Each number is 128 + 32 x the weight over its row's rms, rounded and kept within 0 to 255. Layers, rows and columns count from 0. Numbers have three digits each. The size before them is the row's rms in percent of the matrix's.

# layer 4 attention output (transposed), 320x320, rms 0.079, rows 175-191, columns 160-319
096:090110096119095088217146179146149120160108100092164134145162100187058107126136196081173156137149137123146190152040154084141142154172125068122133142175087168106178072136123138087161104141150168136202106155139127112110138176137142153110127165085091133124101099139151074153150125192170142120180155083140113116105125130103131187130069133206207127113114189167125143140162122069125089157099151150105135172149114098175107158074141155116124155104147032169173112169121128112117172132093115
101:111132115111137118106098157212181205163163198153115083123086159195139112092144161143180148126148082136155172109099101117135122109136088109097144125137114139100104133097093141218088070072087082091200083117156108100168101113109076117111142096113134146116122123115136092121108098110112187146115145146116127115143146151195205135154146132154108087118133100113127126143138104146145118124071146111133083095143143111128075165086217093119192160148164161119119115119107112083084125104150116
095:129165123189136147131106127151106154113107118151132141174107081131097186155132103091076112101105167030119104099172135175138101188133115119121098099112128127172131094197138111157166122122077126113090134145081091152109134113109069127080078088148127063168135134090096111117176081145165136181090139059127107191078125076058138153115180098108157147119148106193077119134162085116115115172145105134105149141149137160088126137157099118161093228142075075127194127227137114125108139150157127
100:100129156079145099100105044131136195105134152187116137091119066128166123086163165155114109092124134097091138102166085179110162163107149151136118164139175123191148119162139129162187161125112127102167137141075079052119120114064106125072165135138118133064117166222178124058122102141151106153118194131102141155097105151120111143145143097129156139115146137199082068120112123130151086104131054177108159159147083110123083160132101132168143109083150133110138161110108096071163123102112111
095:104119184126116080106138100125141088181118161182142124141124226158113121117088064175116154098168197095136122142074139082103158150133148103121095124121133140139162142075081131109137136195130190164137090111150116118155148121136122081154109157111166180144052097185181144151156124164081055218084068124129177113159068119127181143134110132176082146197138137089107125135118158139055157099156057122073109107114080125105134158136104125107111123141135111092121138140135113126083171165127081
095:138143201185131093101116118117187100164097096116126114108079079106124144125145117109126113093122100155111142095121126144130198150107158139140132171120135150156175153074138073163143116121158103130192114111111137112086119158112171180106110143179101098083093108104118145074147079068149130191113131134142155090163119083202133123151123138110125049146158148144164136129125113091157074100123114102143154143115135115140098108100176173118167161104146136139119112137116100179092135099132133
098:110192126082068168126130102125180129129120148104130138101112134181154100137170163116146146107137086091205129111142161168166133157094074118110162095083117124140175074116148100143069116129157094153139136059107180088121132125046120112161137127160085090108133106139120119149148131108110128143132097080145142128137121105143155126126137125167182100168100128167144121174114172090100104119209106123082124133162107139137047138085171174133152143156161127089102109119100160095141204141111142
093:190123131127153125201113140170063139120106102131170119143120180100078108129147120139131098095141117173177066096087123084124146063117153192145145093175101137088081184100159094054106120142175129108108174167126078102157105111143089097111153121102128158136140092140134058143113170088113193148099075140111093094132188150107162127129154105159104109143131100130108151110070143181170147131096097147175116108146130152183143110125128147120120138160092146121147110086131157224141104162098141
094:110125140136125059060175175116101116196157148156116137145129107119080120170126168115109130081139148125136150207154134179130132144154099137100124122168058116167127141095109090086152119129147104114134122105069109111125076172164161164128140166156131122143171140145123156101145126074176182094185122133119128122060137060075150093155164098111090153162109144070197075130085162099153064122098126097192063180155135108124116146181115147148152089162117132128075122132156114119146153145139086
092:143118115126136115103106198066099109139153129078121114176123183113150162088118136119101138109095130114094095153112139147156114156117093132106144092133143145157091110120117153160145174181105141112158136069116171090150137150102133159165148077075140113106196103106106160083131107084124106167128129170110184112126162155140093137118139037073131164174129077181165069071082133132155154122072121146045101091102132142094116155132176171086117113170124153075174138138135068178146131123133087
096:150078094076126170120117154110128101097143095123126117164076148067101125139163149150104177134120170176164124080104126168173161151133145091165094128147166122090129078153099084089101108140096122136117104128085025107114119098159123127115138100112096113120062136109130167158107112118171089151120138138141134206221086148162117134134075118130124127093110158142186065192146186067171156094144137112180127104122074149119112142128094121128106115102074122085176090119186078084147125149130186
100:103096104180075160123128131156108142155085158080143186039097152147135191180156099091151102137087124140098141146148081112168081105108137123108117121171180130140096106091129139094112148133069167072130210112122169123147076132128146129185110159196098150105183146123140093165069124111171118141126138120141076090173128110109135128155142161135165112122145154142122123141218114083181101122117124177163162120174126143211051070119090117077131117164089153131173121168123149118176094155081140
087:103167098127162130046095149129093111140153177132112113138095148102098142110134131072150167076154117138078203138085156051144126123139100184135098155127065107131089147141093102215104107105129163094135096176116087103127121150138106153079131121104065195172100111115078141120101089143160122127120097117111117168115156098111146096112177089128131158125094174114112129149122137157160064104176157139168148144092150098149141134141138154128122131135130100145161131118105188147121099112135157
100:189148147077107127142092102130113101132080140062137177114165133124151159096101169131096119125159154146126098073127114020087149164117192087109130113104120087112169116144157144095075139144101131162097142178089139137129122160100135151149139120116182112117084134090133128132191085164111088120087085161166137140198134146158138111147124151118206019130188158164147112140141170149117140081130119103122154164130162154163116079160167109094172117088115125125141154232093142101111135171171107
093:112141212202137167137134206148104122143090090101129162117130159120098135110160092148124168086131106173172142110176157133181132126072130157117111117159121141095171052171111137121172173122093097107100068149146125135138138141179130087120119191117124127122136101107160070130120175091163101115132170151082127159158114154071161086148083175164085133142103130124080125082148069135119159133135080066117118143065206149030156088140126135123115144119116154141158159111112130123133118102090161
100:176132130167136096119092141127089152157160134115167197172138098154178139123118096147136129126184154130091096083116146144143105120051170102136111160145129120199117086174089127135078092144096126164168099098151126135114127074177166111083089105161110118161113161110098134113121118184099118100063148148168114127112109170159130161181118125078117195106158132097130121112145148170108103077164106121185150166076121147091147106128067098110199164141147155124151128138202127200149115157131102
097:138152056138133055097137108108133161065157089125148176157105082186136136119090107066185114116092150114129060165121147150147138105136119137163115142146088074107068100131148161071143117114146161145142120152188105094180187081123155158110135151131145149095148043110140138053141079062119162107131099117143141073142131124125125107143126135206066133112125128136152152127112122192128154066174123123094140178151132106146095105121153127159138168149056117117139086118152134149154108096148134
# layer 4 attention value, 320x320, rms 0.0936, rows 176-191, columns 160-319
100:149111069121147105132105192131169091106116144158134152114101141095117131150144065094136166164131119121156130141124098134064096157131146085129113160078150121110107154099136136153073188171163115118097133146142164090153158099109181153135166160154157140119096180119157119105165110063061221144103089155085181170162065103080115130107122139117104091153089110163163109155123134162102100145097150122163159116122084159140143111148146103120109163136097134159135175146132146147156197153148093
097:147118131086128107079093075115107098155155118101142086115125195104169152072118217157114129094085151101117109103091158114102153084100154155098165153160111131081152161165122100108111107163143146156078134119127089130148134174157165187135166115121130140135158088136102109125137201168086146106067200169108115142153185172119093144158148104156125167118077149164145076106112108178105136095128181176166170150163132064174145101157107127149193103183069101109144077160122121195132133109129166
104:144131162128138150134122206145115122125136080117155115191111141083089132111114085104232110132176123097115113093116116125118144079102157188178115098150186150027073088153110165148111155087155084072115115155182155158094159077117145143195102128104083128197128100102151065156154102064113153149061152165123123122120157088195095108104111092094143146107125136094156088120130058160097084085126119175145126131095132155093175061068149078092113106115152106077129105130146101158108162119184103
095:117165134116187181141168088169082159179086153164148081087148096138087061102164140156121154171168106110176162143085119106112099112107167113141113187121191101085115102158152163093050170177122091166060092125158183109118212131186047122070065138162108137117162099123120125081133184069170144135179109144171094089084164130086131108172151110118149060117105132131112176094093138157132105139116142114142075123112130100112170154153127125066097141126146135081155129156143214125171139119134134
094:150147101124142168119114171131120167141129141139134139169160112155149115112098174144172197155167054184142139106139074159159119129163139149121164087116121139178114069078130121102054127153056186150118094112129102111108168060138164119102094102105165123199085102195140149145133130123105113084122121118119193147178141147157127109083131114068163133138164181118139185163186142145138128151134168090185093099104137106109115098131131100145137067052162176049111101183175075129127118180122086
095:135135102138166085124116207143124148127123094113094169108179116128080135123147146089129138133137069073160138201085126128131139124146189101164141182135177125155150141137125141090126160149084140134156128138143104168127164054096078123097146152135171099090050130067217114124093062116141181141094143191093129127171094170156146109149165119114119156160107107182144107166141124087150079118062161117169139122198090155157149090139146133114103125102098080127141154086164092160153105168128135
102:087149123092176166102108196122133118105106133109069095064093101131158138159169157132095094128119161135078106200128154171077103158048111135128150140083100124155141109190039124139108142104153122131152117160118151116129137157155105144097134086130135120132136096115101057157182109152145082098108089117073141126113077106135119107154116159136085114113114129089143119147129119113129170156193100116099101090216132125090169107130115091144101135119164103141092163131101127106173169094124109
091:065138041083137085145146138118109094131166127150085056115104158130118076091136086076095085114048143196134132087133106162131065157113073122088136107126141087145087193170111104061199128158113077152128104108166130091065076142123112094129193087113177137097150161137096074155114133127072160155143107126155123092159125139070106155146103098089177131147068092127153088099146119140079065116146170141121091122190164183082146143099087161069149107139201169112157199156133138152112099145107164
088:146183129134185127172147123124083132142138141119087055161100139112066119113174095121089176100132167134161129090148139126124165108077083154121152121100110148154146165124136104114089068131087079111122119179171134162101146113147106165080145146161134100143114163154112141062093107095115100096082143159193113125141146120141068136169127157121119143122155174133135186121093139098127129129111082156107112132096145179149135083192141115157142085114107116204124140141148109135138126064147100
094:135114143112181142082164142144009160130126141083164203107146058134149080091138126135152124133099126183180055100098119142196098172124124113090151135164119128171089131192130144154144142135113113130133094103103125120114154057127099097113149088155166168128163101126188153082113090071119174127116119109114107103113195170170114143080205143160103121209154122089085103113137131182088133093097069147086088194126121105089136101118146125160130159107127127161134101180154124187101129093123103
104:065101117148168117118157171098173164168184102140093173144143064158143152122096171050132177121097121101130114127139109121097109171111114155107111102118137131112114155170163133119160096032152145126160118082083105128101118189153171115128198113146151111102159159077103140125146111109103156158130179127128180095130099111099115123155205127132153148111130145092157134080081163132133041141141090121145112196047127139096110106132100108144109158101093131176080076110187076148118082087163143
093:120074068129062200092129132133205181156130136078128146115125143148201157135081077099123114106123126129125151133157139149147095114164101112124148136152156156083086118134130157151106131141131134211150145095141185168101099089058184152098110174124108070147187161145122114137149124175095181075126105186158136126105139127084175142115067204078183127156122079158094145138108110173121135160165155148117201121096125140137070161114079141134155126110168149098101180208154112127140156110128164
101:130135146128065104100081073111084162178130059125140148176183070157161088176107131167085200154176171156095148141117145150124146150091092134103129191116114122157176124145160111132107162111082219085146095100102089108144144141125119110144155109119110107139115128115119116125136146122147074119185167156101097121133168088161179147116123175148113107093112125128102137105106158132074112126091130150127125055090145070177138115087200158129151124163153177135135051105160131187169165113105088
101:083152127117169149169133068117138141201117202074065099171142114102195096066156145088160157120131218145139159150153111134095114129110109090163164139142120128105116194093174142129143184101151112173096141122121146180116156131079132125118072126124183159148139055178133129094161120104109052107129143144148174090095158153090052130121125108205085079121147170127145142132125073142151109139087135075112130119086104094041145127097096142085144164146083121070141132110150163119099117101138114
100:150179122046155111132118173107130120105134119099158141172138163113145177150135122132144116130163097154096176121147138111191162112107110147125170090092114160112128099114126082071155071138169129111087113089162103125099080151180191068201119102109133122128111103180096146171115193155077120165127117140161176112107169136127058073108157108129158132050145112183074142172074105117097116149142128094187097141131111076182119168188103092079180109214103168120098113139133142097155110076159100
097:132101100088116175138089192133161125121107148159065153096122123152085105120107101198103184073144119167134079143162221101186125073126102157114113079046117151149138101157159208094149146137129179172137136129164107168149140130173122123111153111107161155207108155153138157111032114114151153166115131115130153204119161060156136137137123135126132141113107095148129087133090117107092180121078116096148115180066091051069132157188135120061154094189111161131152121162132141105147146152158112
# layer 4 attention query, 320x320, rms 0.0614, rows 192-219, columns 160-319
065:138130154159173094164143108137151124066135184164133146140103117159164075162094132111084061118151167122139147093109122122131139123124118110130075105081116181103154174087175092154153096138064157142096099159198146097164174169113175082084113105156130093169137096128137186126135132133087087104186131091119187139162163150187163160193090082063105184154082177188121093084127117066117081147099104107166136159100153106094096112188156154128144099129049111120188135173110112100096109090158131
066:084109149092088136075168116139126142110109134126122140113175102108068134127175081101150124202106147082151167133091145116116116124102111111103116172092130049125154116090090157125085169097174119137166143143093140144057146093149133184087146086142108150222185078202110149155095131114091094091159098177113079095160088153076103059127120140195143107094169170137115094149073220157171117133125130096135136082089080109126134072140109169139091126058136076129129116115113168109107115137107109
057:152072092134127072140112107064096082105101154140128128167087172167140145152109142152112124139140180126113142179141088068096145174162088134070104128103126170122141077108115099102106116096133085118142094110100118081090146165104120158152139128160100097107111166180157145112127119153078101132124113122150157130103179162155104099172069115120163127132124090129071111059129105102118165071105202245118139088126129172189107138134128203145141109111191139028121122123164147092099117132128100
062:091142129024141080067070102166122119096154134160119091187098139116142129116150122150155119092152137084130180123156096143127107133123204198084107117158082132155150172132143061118162092134042119183110113095133165150173074144112101094134155148145126089123105146179104130071133172133181093140134110122117166165082161109148108164149195158133146065169095154104133118095138076128140164120101107135098166130110139094193113124148127143067131105158105111089135136119130116130130119150148107
067:189100121122154090175147119109163179122115094143136154167153096151100127093149157123126119136106167132121146078182123088133088147142180123088128170156104180161154142073085075155138146215149104135103160102141111079123094169154118132159139056152119123108147101099085076085152129132116113099132158074097100161133100103150162125108086106139144123169057111103146099126131129132148135103161176168168120169161090116187123162154064111097131094031129167135177184091129113105166149114104099
072:120152102122144092048102146097106111129113133145166180034096107162114124176151199097178130143170107117125171130153155159141109119165112159115150141085145107109107126107117164085073140067108127148112122136174123145139136109136162154083113160179114110156148095152161107162190100131197125168161150140128153049134111129079146098152145111126200106081098154134130124155165150143165107151136106066117105146163181117105123113078081143130158182171139228079055076160130167155187123154121147
073:094131085154150161063110110100116130120104170160154152108110134097154169166102233162144122146109124182101135098152124189149150099133098102121183114101087060076110113120152144135109107134180152186145109151149088155119075122128094186125102140163101127128180155167092134089173141175086113159144113120163116110098132147147126085191107116125174140093153105069125141172147144131180151145166142141158148121131216067098109101069087140147136102147113142094139102131106150137116050130151147
100:112110159092132108163108164182161130104128130129074097147156104084132125139092096150147126171113133074196164118202066215202144139100084082107161090091081149160078167133114159095061132123123137139141146155171064099114151215166078144139148095174131174128133141124144140096106175139147184097135166148175117167121129147100077119114138172145127171150206113070099087136130100129088100121111107101125113149110142123115116164142179166092107118097143127141181202074141179129096185121155136
094:088139147153176156107091069098168141136079058111156153100160077183159168091139120082100120084176132136109081137089190047046152155084131131139130142127102135111184144103115058188137152115148150104047130121171149137130090123095104056124148108151132163158095108165119117145107139095164110136125075108097172115133107127153135130126099156191187142126137130142091135143075092142208086146134140081157109109110132125134117100134073133069143160156124141186117125153168106118131078131171145
093:147149096119172170134174127096129135112152062106081156115067156085182129079122136139147142076121109115172180137120091128117119098126114119100128100111130131102142134127145126167083142157107115148099136169134114134059163098125089121121122078098094151157109152156076190126191157196104151113105130177092120114125150171051110113071123172114116104176172141125136079171074074149103158141170121059169158112149107140083142153146145092126161138104111155174139133106192145134052171131136170
127:158138213100103086120131147184134185064093161130110123148172105091137119076104164074144115137176175108168118109123152160095118075197083138183144103151118178150131165142173134097113113100109143200086120148143153073126130146143120122142135108096213097183122174122128119138080141158112094134123109100188095136132142130120146169074108176092094231081171069187097128061141200154149151140103105103139180177134139132112100122090094151129114112149072126157067125141158131129153138147097128
138:138175111085156176132167134129054178105129102098135134122148116129102171144153148148209105121081159069097135115144134093129143132150088180107139115122088111111140127127180127149109135097108156118127130143146104147133133115110162145107187161107095144108120131081151136148057130117153129117139129075101160099118158090094138177174179191071111131026174131147170149101092147112126125107109135127122124130134091154143133147123116116125165101116115124066085148160051151127142142149113168
149:118083073114138114151120190054104098139083162094230114133124099121138128115126135108142135195170118117098102085108106149150166141144113152172150074146079089152095108126189155152114173104122154161087126095109121098149140113166071108166079135134113200103157141122125183203181119115117120184140189144135201164151148145142108094024114134150157115113098132146145159143111175087170182210145152187188087126135136141109116126152093096060124149077088161084106106117088109170140136115138119
140:124107111102138115144057120140125093146174175154134145107133132128081148116068149136142137199144088111176166106093148192152188152129143143115113161105124091118109112185090108165103115182200147109138087170154093188108102144138083158129101100058135187076116132063193160133113070101153201186062127129188097159156138119122108091120114159089060237165159137152191113101171175120136103092164101128144095092106124056108149090151104148115124110159084085113130124133116154148078143143106113
142:152119066161114109154090152133173095181147152182143123189130134082117137116134114142129114126142110085112086169148113082106138086087151108117110061133184064124133132107143104099074096064161076178182105131163142082070105109150110120107131123183103154083162107181114111128189178201124136115156141096159056118140127161178104126143141059088114081067113135109117184131124114092134138089088172154090069136074137162105142102160096147167113073132126180134109110138144068160141082158112093
130:181074195137139170107138164170137157098226153079138156159205120161177113180105086189107126123070139120109171079196123124144104134133096147119072156146141148086128128143120154141134151115166148167110166163136097111144129100148156127140130140139183117180096114151142107179105179132087156144153164063161118140118127075155148166087204096179059108110138085123091094117157121105103153091124158118115086118093109118115133186124154209069115154150162129114124107125132116127099112098092088
058:160114152124081151132172093181162119064136178132134147120099193084102131102133090092177104150092159117153097094123180109154071092118134116089154099153127140088202163109142149167184106145160094076099157097142191114137117165131174075130145143112150131154159157128144127147141178107124120153134151150128135117154129141164109164165136103110171138177179154149124153120137160123066143134124141133110141077111103099112163121172115121148120097155108115115140146149166107101120090124195108
058:133119118096116114111089131089120111174090133121029175132116107127086151158186144136177104164154113137076121088106139115090139074150152121103200154094031108178117148095063129130167215104149069117158160133165150155116110156177172106121182115088152114131134145174180044157124105101127118153141126140130135110137107161065067111111141090146074057051124142140094157138143103155149201097117147125212135231130154083092070157130080147090137172133149123089158161150144081100123125196086130
065:044120095124085143128127255149128139150148155104060090105106107166170143131159165173176171139111090118133120114079132143153164141129107110108121107093125051080095104081157151106159181134173100178158104113164144144137115129110148183126146153155140135120117125173161124174100160163140159119127105171123111129140135096121111145097157159165094108110131134063103093146097120179155172142074192080169115106152148088115148160117107162209119162164157077091141179134127130141105163097103149
065:146173159102195117154122112112136097103099151088119153116144137140187090067147114155156131138122167128179087096127169149115153158077154094095106142201110144158125141194109111181196173105144147141078156147121158125188109202143161122118132088119123149141109133120121097095079120097152103086113163110202119168092153107137120127157185146115147154127079192104123084127143075127151113123069199209173126145050120083132142104134131138139070140059175144122146110086144123106113113085112096
074:098119080141055184099136137116154097101114121122138181047120207134115149129080174110131114164063115212136161141079156151107133131174121146120153105150055106108055143098148105066146173171172090129172109116118125137079205126119178149111106096157104074150113066132169146129103126147109140088134122138173161058129143164089143102104101145080053169116138158140120131074193164191140184134131157103095111111150155118101123109125119130090113103123110181154154145135121099112090106099192120
069:162099135110119109215108223091141097108153139120094091126123129142136139121086126192119095107150182133140152120169154145103142153162108124168123133158057177132150125171069120116089139113069113123145121134148125144160157128146112067086137090131146194136115113110122143099122179113119121121131168089189163203132101156182084161089111109101166116200163138075136096114096119091115103142081137134135149073140105164092085148140201159137133109092091102129152117093124099133169143207150134
078:157185087118126137160120136126078082114142078188103145181187182169164096078176124162058145129152118133165091095104139137124120137138098146127148122162154167180063087171095167086109134120178111114144115144124139100161200145158126110112155151105149128117132146058124187146149118180130112068187096125133138144115116164164115137157122104070064169159091151125150116137093131070065106124172168101102128113094067146103128157117163102146110152175121105104164086137176127133115158125166154
072:101174115161140152163210067102118166161105171099128079163126160087158158121138110134077160119126119101133177108093117063146144126108131133110170141095146142065103134150103083176135119154154079141095122161077130096092109127124104104118169100159118097101167168163084113160160114113112187120114124111099085146151128141150117097153123066120123136144095100146139106173075162100167146116157201216154075148152119118130138200195135159149090093106140132155129102132063111093097124133123149
096:102164093121148126123159095116109124077131076158098137099142199077162143160125118136137136093131101123236126098110103187145133154202107137083153146093098103160149088140086180104052147145102086175203124106145076166074194066112128114109086132130090157190146143126116168152151159137093117102135130188107151072154206138082137157127124184084137136117181185102148106157153098139131165133188136111190135156147192105100154155081139096174145155125134118150123091096098192139117175105128146
129:123189081139152092117156122159132139085154114183126074088126164111126130183179134135178122116116113071152110091149132162146133170161122109141117134118134107128115102128125160088036095200084088157227112129156080131108170097132163148100122147141067136144202123095151164140181145141160070122110167143118109091161163118103144180162173135070095085098132124109149108158162095135101168072145086153153130167137157080104153123105114124159140119113147132127103097138085203126167143147080111
129:191156123113151101119133146139140133181105120136170214082098106133079165154145159168184154164111112117137102152121134036160130093119124140143137062130114119108147101175116138160124087127108051180115122124159101106114101144089108136086097118103142126166149141133160174120141142144131096130116142145140111049172119100125057136110115099098139082122176103105184126187095187117091118161132089184064136110129168135143117141129102129107043136121153100183140113196129089123151136165107135
132:130137149149122121090151109088167116098133166090087163119134117118139080133129053145146109089163100111091127153084141082172102099126199190091173199135112111145075182154178056169106136128133162161155166120136205121154086126077121131174105127131111138124104119100092203071154075121131130178131136153074149124185076178084132109101170162175104154159120112164147121096114121167127193159104100098182118143113120159117155130099130096085135154150197141087161078129112136115122146154183197
# layer 4 attention key, 320x320, rms 0.0631, rows 192-218, columns 160-319
058:115096104090116111173158056138155102179151058143103097114095127162130110133149169120117087069125179120070098204149177102172116139129065142154149146158144055112155095129127115117117165123113097142117136145137165141117124070167169193080164124104107178074093106150188127124120118163156122140117136079110120114084111165131107115102128178165137114108165097128142118122149149094169099149194055145144160113108159082072156168090113092146103155123161085130144175095185178094143145088167117
060:141143155166147106204121128094074143104115129175107088132085162160161140125122104060124100089090178134137131130174124171124106158157084229057114078115169199117154131234149072153184126192126145147087144147158186099164141129097113155131159168115183095136153110117066147082134149140089133171159171120186128126090097140127085160101095122123131197127114139135116137073119077098096176104108067128153122069191112116109149106131063111138109115112119114152128121085118110170136101112157151
061:113146141131106126119113148109162151083146126109149165132142130052138109139185167188138129128144179102111104114129146128158168110151129150170081153135041178113180096185148120112152129120160111066130118143122142128103126160096114102181076135130137126159131141126116076160129160094148178045107129136119121092146141167172116128125119109208081164151150116167107169137113084127176120136092093200123146182110125178100115200076074169108152112125122109208155068101140120138111154129141174
065:131123159168093084115100065176154106135177032137127136132105114132127112191099148103159103147115122125165172166129151147096094127110149115124135165125176156184146168133215147115091107141123104133109153129145133173075106102118142131121089134134084114120127145086122125196129104150120136121128108100117108088140139106111085107200102141153092121175125160119157169116115219159166090123179124214188159133188141120148121127149125100108160174095156169144095059172145056115118130105194157
066:092115094183164139144126140116133098132177147168147120116212162124089062100138091069123127102082111138165101098106154150137200127137092092149158119132130179134147113217163110110141136110062171093070139090162151093166153141107130096197106192123119127132128050127145167155130116090166167125126094168163141164160147119132098130176172128148163156081127109085129114164088096048096109187106108126093084103050154077077146141120135140113138177126114092143093121150161145161118153105186141
074:149090117123040128083128053164120105139073116142143178165139090090167210188142163151116092182168129149093186180115150109092138126185143194148164118121124128124175145103145159104118090118152094147142096122085085086080044137167131136139118100145092069138173190176120050095128142088144123116130092121141114118123159201111161116139122159114126142150184167135100122089058060165092125102155119120125137070177158144055109093101144169105095132167122137141144111151114125100097136129130128
085:095114090120106109095146094127082146171093127098140161042056114143117127163117164160175178185116133114125172107120116063079142161173165120150142126135122154054134148128045101142099089154128140147095173098104097116083095155157131173098100115151095101081114170167166074135116131145124089189165197073163107096120114113094113188113106089105105147097100086173131126082113131171148190121100110076150157172152168149177151097185148155131131079113133151098108102105111154127192155154126110
074:109142074151167178175164170156122067147171166153171117099140146105127128140111152133172115109098107123111105163123180164077202156040090109069142121115079127147061109123155132182143112137105155117144126155189126140143153165149126151141062115144163084150124107163125190130084102169127161071150090140075131112135102114085071087078184134159132177128087095045100148172139146148180161162154098099131124147161098098124163151130123066134083105087154093146151195114175166123099115111098118
079:170151123157165078143155103087118115135072098135114157084080092124126203052123118148127212100184138095106088155142081118153115118128165120158078101108128176198143171095154149204108149160123078128135086113167123101125104138107120143159107126171121171163155112118163144130099106138147177140105070052080104155107089096119153160142116094109093120135114114140106077109157084131178166177135160162143096114121121162142094159160123147101131092184167113138112147134097129131117110177087190
126:153159095117140100129136096092134089144085084140160134144094073113157195078110153163119181114149161159155082180171105193137122078152162181073102100139179157179110135130156101130103172157122099088169095121157067099081114111132137149119068137098122133186120137129126120101087090169149196132138064110096144131101110126076136057110142082149111187099114115084140098110106153127145124173166178132202117109153122147114098163153145100160098133192147159148147144122107106060149079169066170
133:094124107142134094137144107101122111112097167161106122128122098074104134140097147131153097108155172120144089119128109114116105050178115073087124140091096141144135124158087118147126126089108119163123132113113187120122133128116091113120109118150126083153106116119125126094148169142181138154126162097105086175072090073118130148091179122129154146065127160217146129122067100106143142071169177144172095132188141176166106147152066153082124136100125159099087209113162153176141080051095151
137:062111158113089121089070139105122126159156119146118130121170104106131084149176082106156095115150162096178148195070098098153097200127132134132092087122131124122113119122151089174161122158138088085173075113166132140159132151130111165127162090139125126150101144082142097101096212112130094155136125142159140142130137096153131172090134177127170115132149106112145145163148109088182168122137124099122138108145118154126168101156088106143180135162105092143159102103150135150159143165117137
151:113121155111137116110144110077089154090133128117139146112110125124119114119134183189151114071125150160101185080050119146102159149198127138133168130133170146124115085111123131155151105070062094105099190100123105137159166153072117166112177093103129108122136121124132151129137152110149161148092118157136136118156114128124109138124104101099142097137193064156120205115145169153133109132145165148140094183097132110106168106129137114137105080124124201164096109150177087089138120160187162
141:107121134212125098190115145104120178153128078116181157124112187151201107166140149142112081115068123107091132168106165126107122094106142124102099154102101141165058122132104115181080078144166108192165160195071079195123153112137112154068130134046180153133126112129165095104157103118148143106210068166120118127109157163138135082120093102150162115137147144147132112099107117093191112136122108131132121153150115121155147097127129119140121100166124127132098092170126148110040125132134142
144:182099106152137101173120084096127114136105140166063148139108124139134136123193152078119124127131097099149132101178111148145124073088111182158157154135127148109091134148115107118155130139074121142176167108138084170166106105104104158148101103117071091117126169113109149163154117132136023085084148090104108112169128106125169226079143048113092154154072176111090138175134105120081101093090159109078123141100136102105146137119157081142090127169144170071080113163157101154159137128106136
140:181075187143119111073188167148082106126129187087162134080165158194174130179099067136068145085115129199097176097141136189145140076134124130153130077199105135086123101148107122102105141103119153109073160123168140087151134128107154090166194131172155150145038098093154150149143102077160167117129126151141118062119111078123152120094154118152118154132146087114118072105139042122145131138183146126097108069146150143054073191136147194081126126161104145121121138161151173180138106100071107
061:097125131153204125162082149089134127129197067145116153124111098133151109088115127156126144065066078155144161146104138175111148134170076112142093137160187086151122172104109111119058159159122155102170126104139138170153125108153112119141105041140163148117076172127157176135121179137114155090128080175068134171110091152083180100141179131133124073100139187075156131152160050122112110073156121086158110161148116093114130164088117101180116169096133094097126113147106157078156136132079120
061:158099117190108138128226101145098102096095121099181179132102111131155134091118148078128095148122163108139157095093110106146095148153193113149159168151111154115160071223171196090156085097078167193144109135125121091092095156114089158073165193151111191180163138165143135113105158115149156137110113135132180150083102177185153156093088166105121133183171103175121142105093175133156121125114108104096144135140149140092161136165120148115098187159072131157094068113151163112084094104082124
062:174114157104155167089127067172098129115062142110140151076146146124159152151192147142188123155111182134091192114175093094118071126129191154173152146123095078098091118140114090080140107132139187142137121118154093111114077136166108075139155152068148162185156156131164139061171092108173163166161156130138156166111087125123146147118154178113075135134158116200115149079089122147167180123122090108140120092101219089135204125166124158095077112135125128110122139177162167148147099120134104
061:147102145191194136192137141106113137121178169132125112127149143103106174115109129049113103116140134167116092165110164092161153098114153115141108135137163108115109071205110097124057143081108120052118131147126137228096142061155151088146122154156113127168093111092139136173127142126081175132101114116112112152149130139114107122132089124138192093097133181133111093168130128075117104161112108078087146113169185102128123178124177151181209113136124079135142049137106114067097161094169157
067:115098139158141120113180131147104129126077172142144155077132149099149155147087106108117090064201158096142099109161133086122149112178126108120117099133148140143163163139139124105128142111177152152118129146086114140171093144114111157047143132180103193178132121190148113050165116107133073180152157067114161113096140060090169178117149165153114113097138100070140167170196090200141188104094117070162125115118153092152164105136083138090103133112165147155118244154119165106125109109077128
063:136133151194116120140122086168153169130136176095134147171142112155183115088134118148149118165118100165111103168120180181154131125147116094111134151188159132118096125105145129145123137130137167107168093151146111166161133113125168149204158115121100080110126145162100104199160098134104166151109119187076137120176160133134140145170145101199149120160136116130156095178085170132146101097150154139113095119085091115127126076132125071177086186060147175135127127123168142108064143103131093
075:096084108153129117169072153075159175129140165123118104146075151113162128151110127098160124117161099104170110137152145195119129121173137108177092165082112115113183136135123107101155173161104124104191106113102107180147131067084090070143114177121120145100105151095086134120124136184132200082157129151108096106180078115179081162123102094082077109131165156164156101101128107092125153114157149124134139097118137153128209133124041094171163139083120093133129070133163125123142113116139158
088:151115092137154135154137178151156119074145155124127103157116166153064119140119114158177173106133142101116082134173101145091167179088108071123093155108061119161129198088188151136154092117135134159133107157179163135183141166120134139180119115187144141124124109129169134138123099131149173088158043149092118128142093077074119115106098159074161166145121148134166141113181114154121173123137131138122092131101154123184085122168127151076199089144174084130166175137176151194128099118100161
098:079120163136114077092121154126093167125141150160095072147176152116142069136155147113144123133147094126146166098110097047124112123172117106132122176145121147086129133136106150124143141138153142120105135130087184143184149119134128138142148117130094143108150130104145102126156145108141084117137186136158124133149132112178150230123140160121069040160190133189106159132124095103094148139095105165080139133125174135133125129106118153088137151097083095144074151182157124157122159138172139
105:175151136165218128123153163108141131161117066177119069113138116059129082077097114126128187123161131115157153098138118167168155051165144133155110143107130135156150135095202148142095109130096105103149078109206125115132155155114120122120135068189139176190154095153120136143110116147130160134084139114137131158055063114128132197127140135138110105138110094155185109105109148113152131189140145170083099092092170110120143136157109115125114126188187099171094126145154115139070106170151224
128:189136122167119157157156149088149165064101129110132156148157086149089121156146167115106159096107103148115117207094109107141136120127117099154132095202122127067131166111081120169098079107113113198163139139138153060122110137109174155178117141062094092133153079157124077184140134128137092165089124139146109090173125183122096104155126145148146182155182060136151120161106169080126138103111122092141102113117131106153134122181150123144113152115083141153114110149135066104097142134141103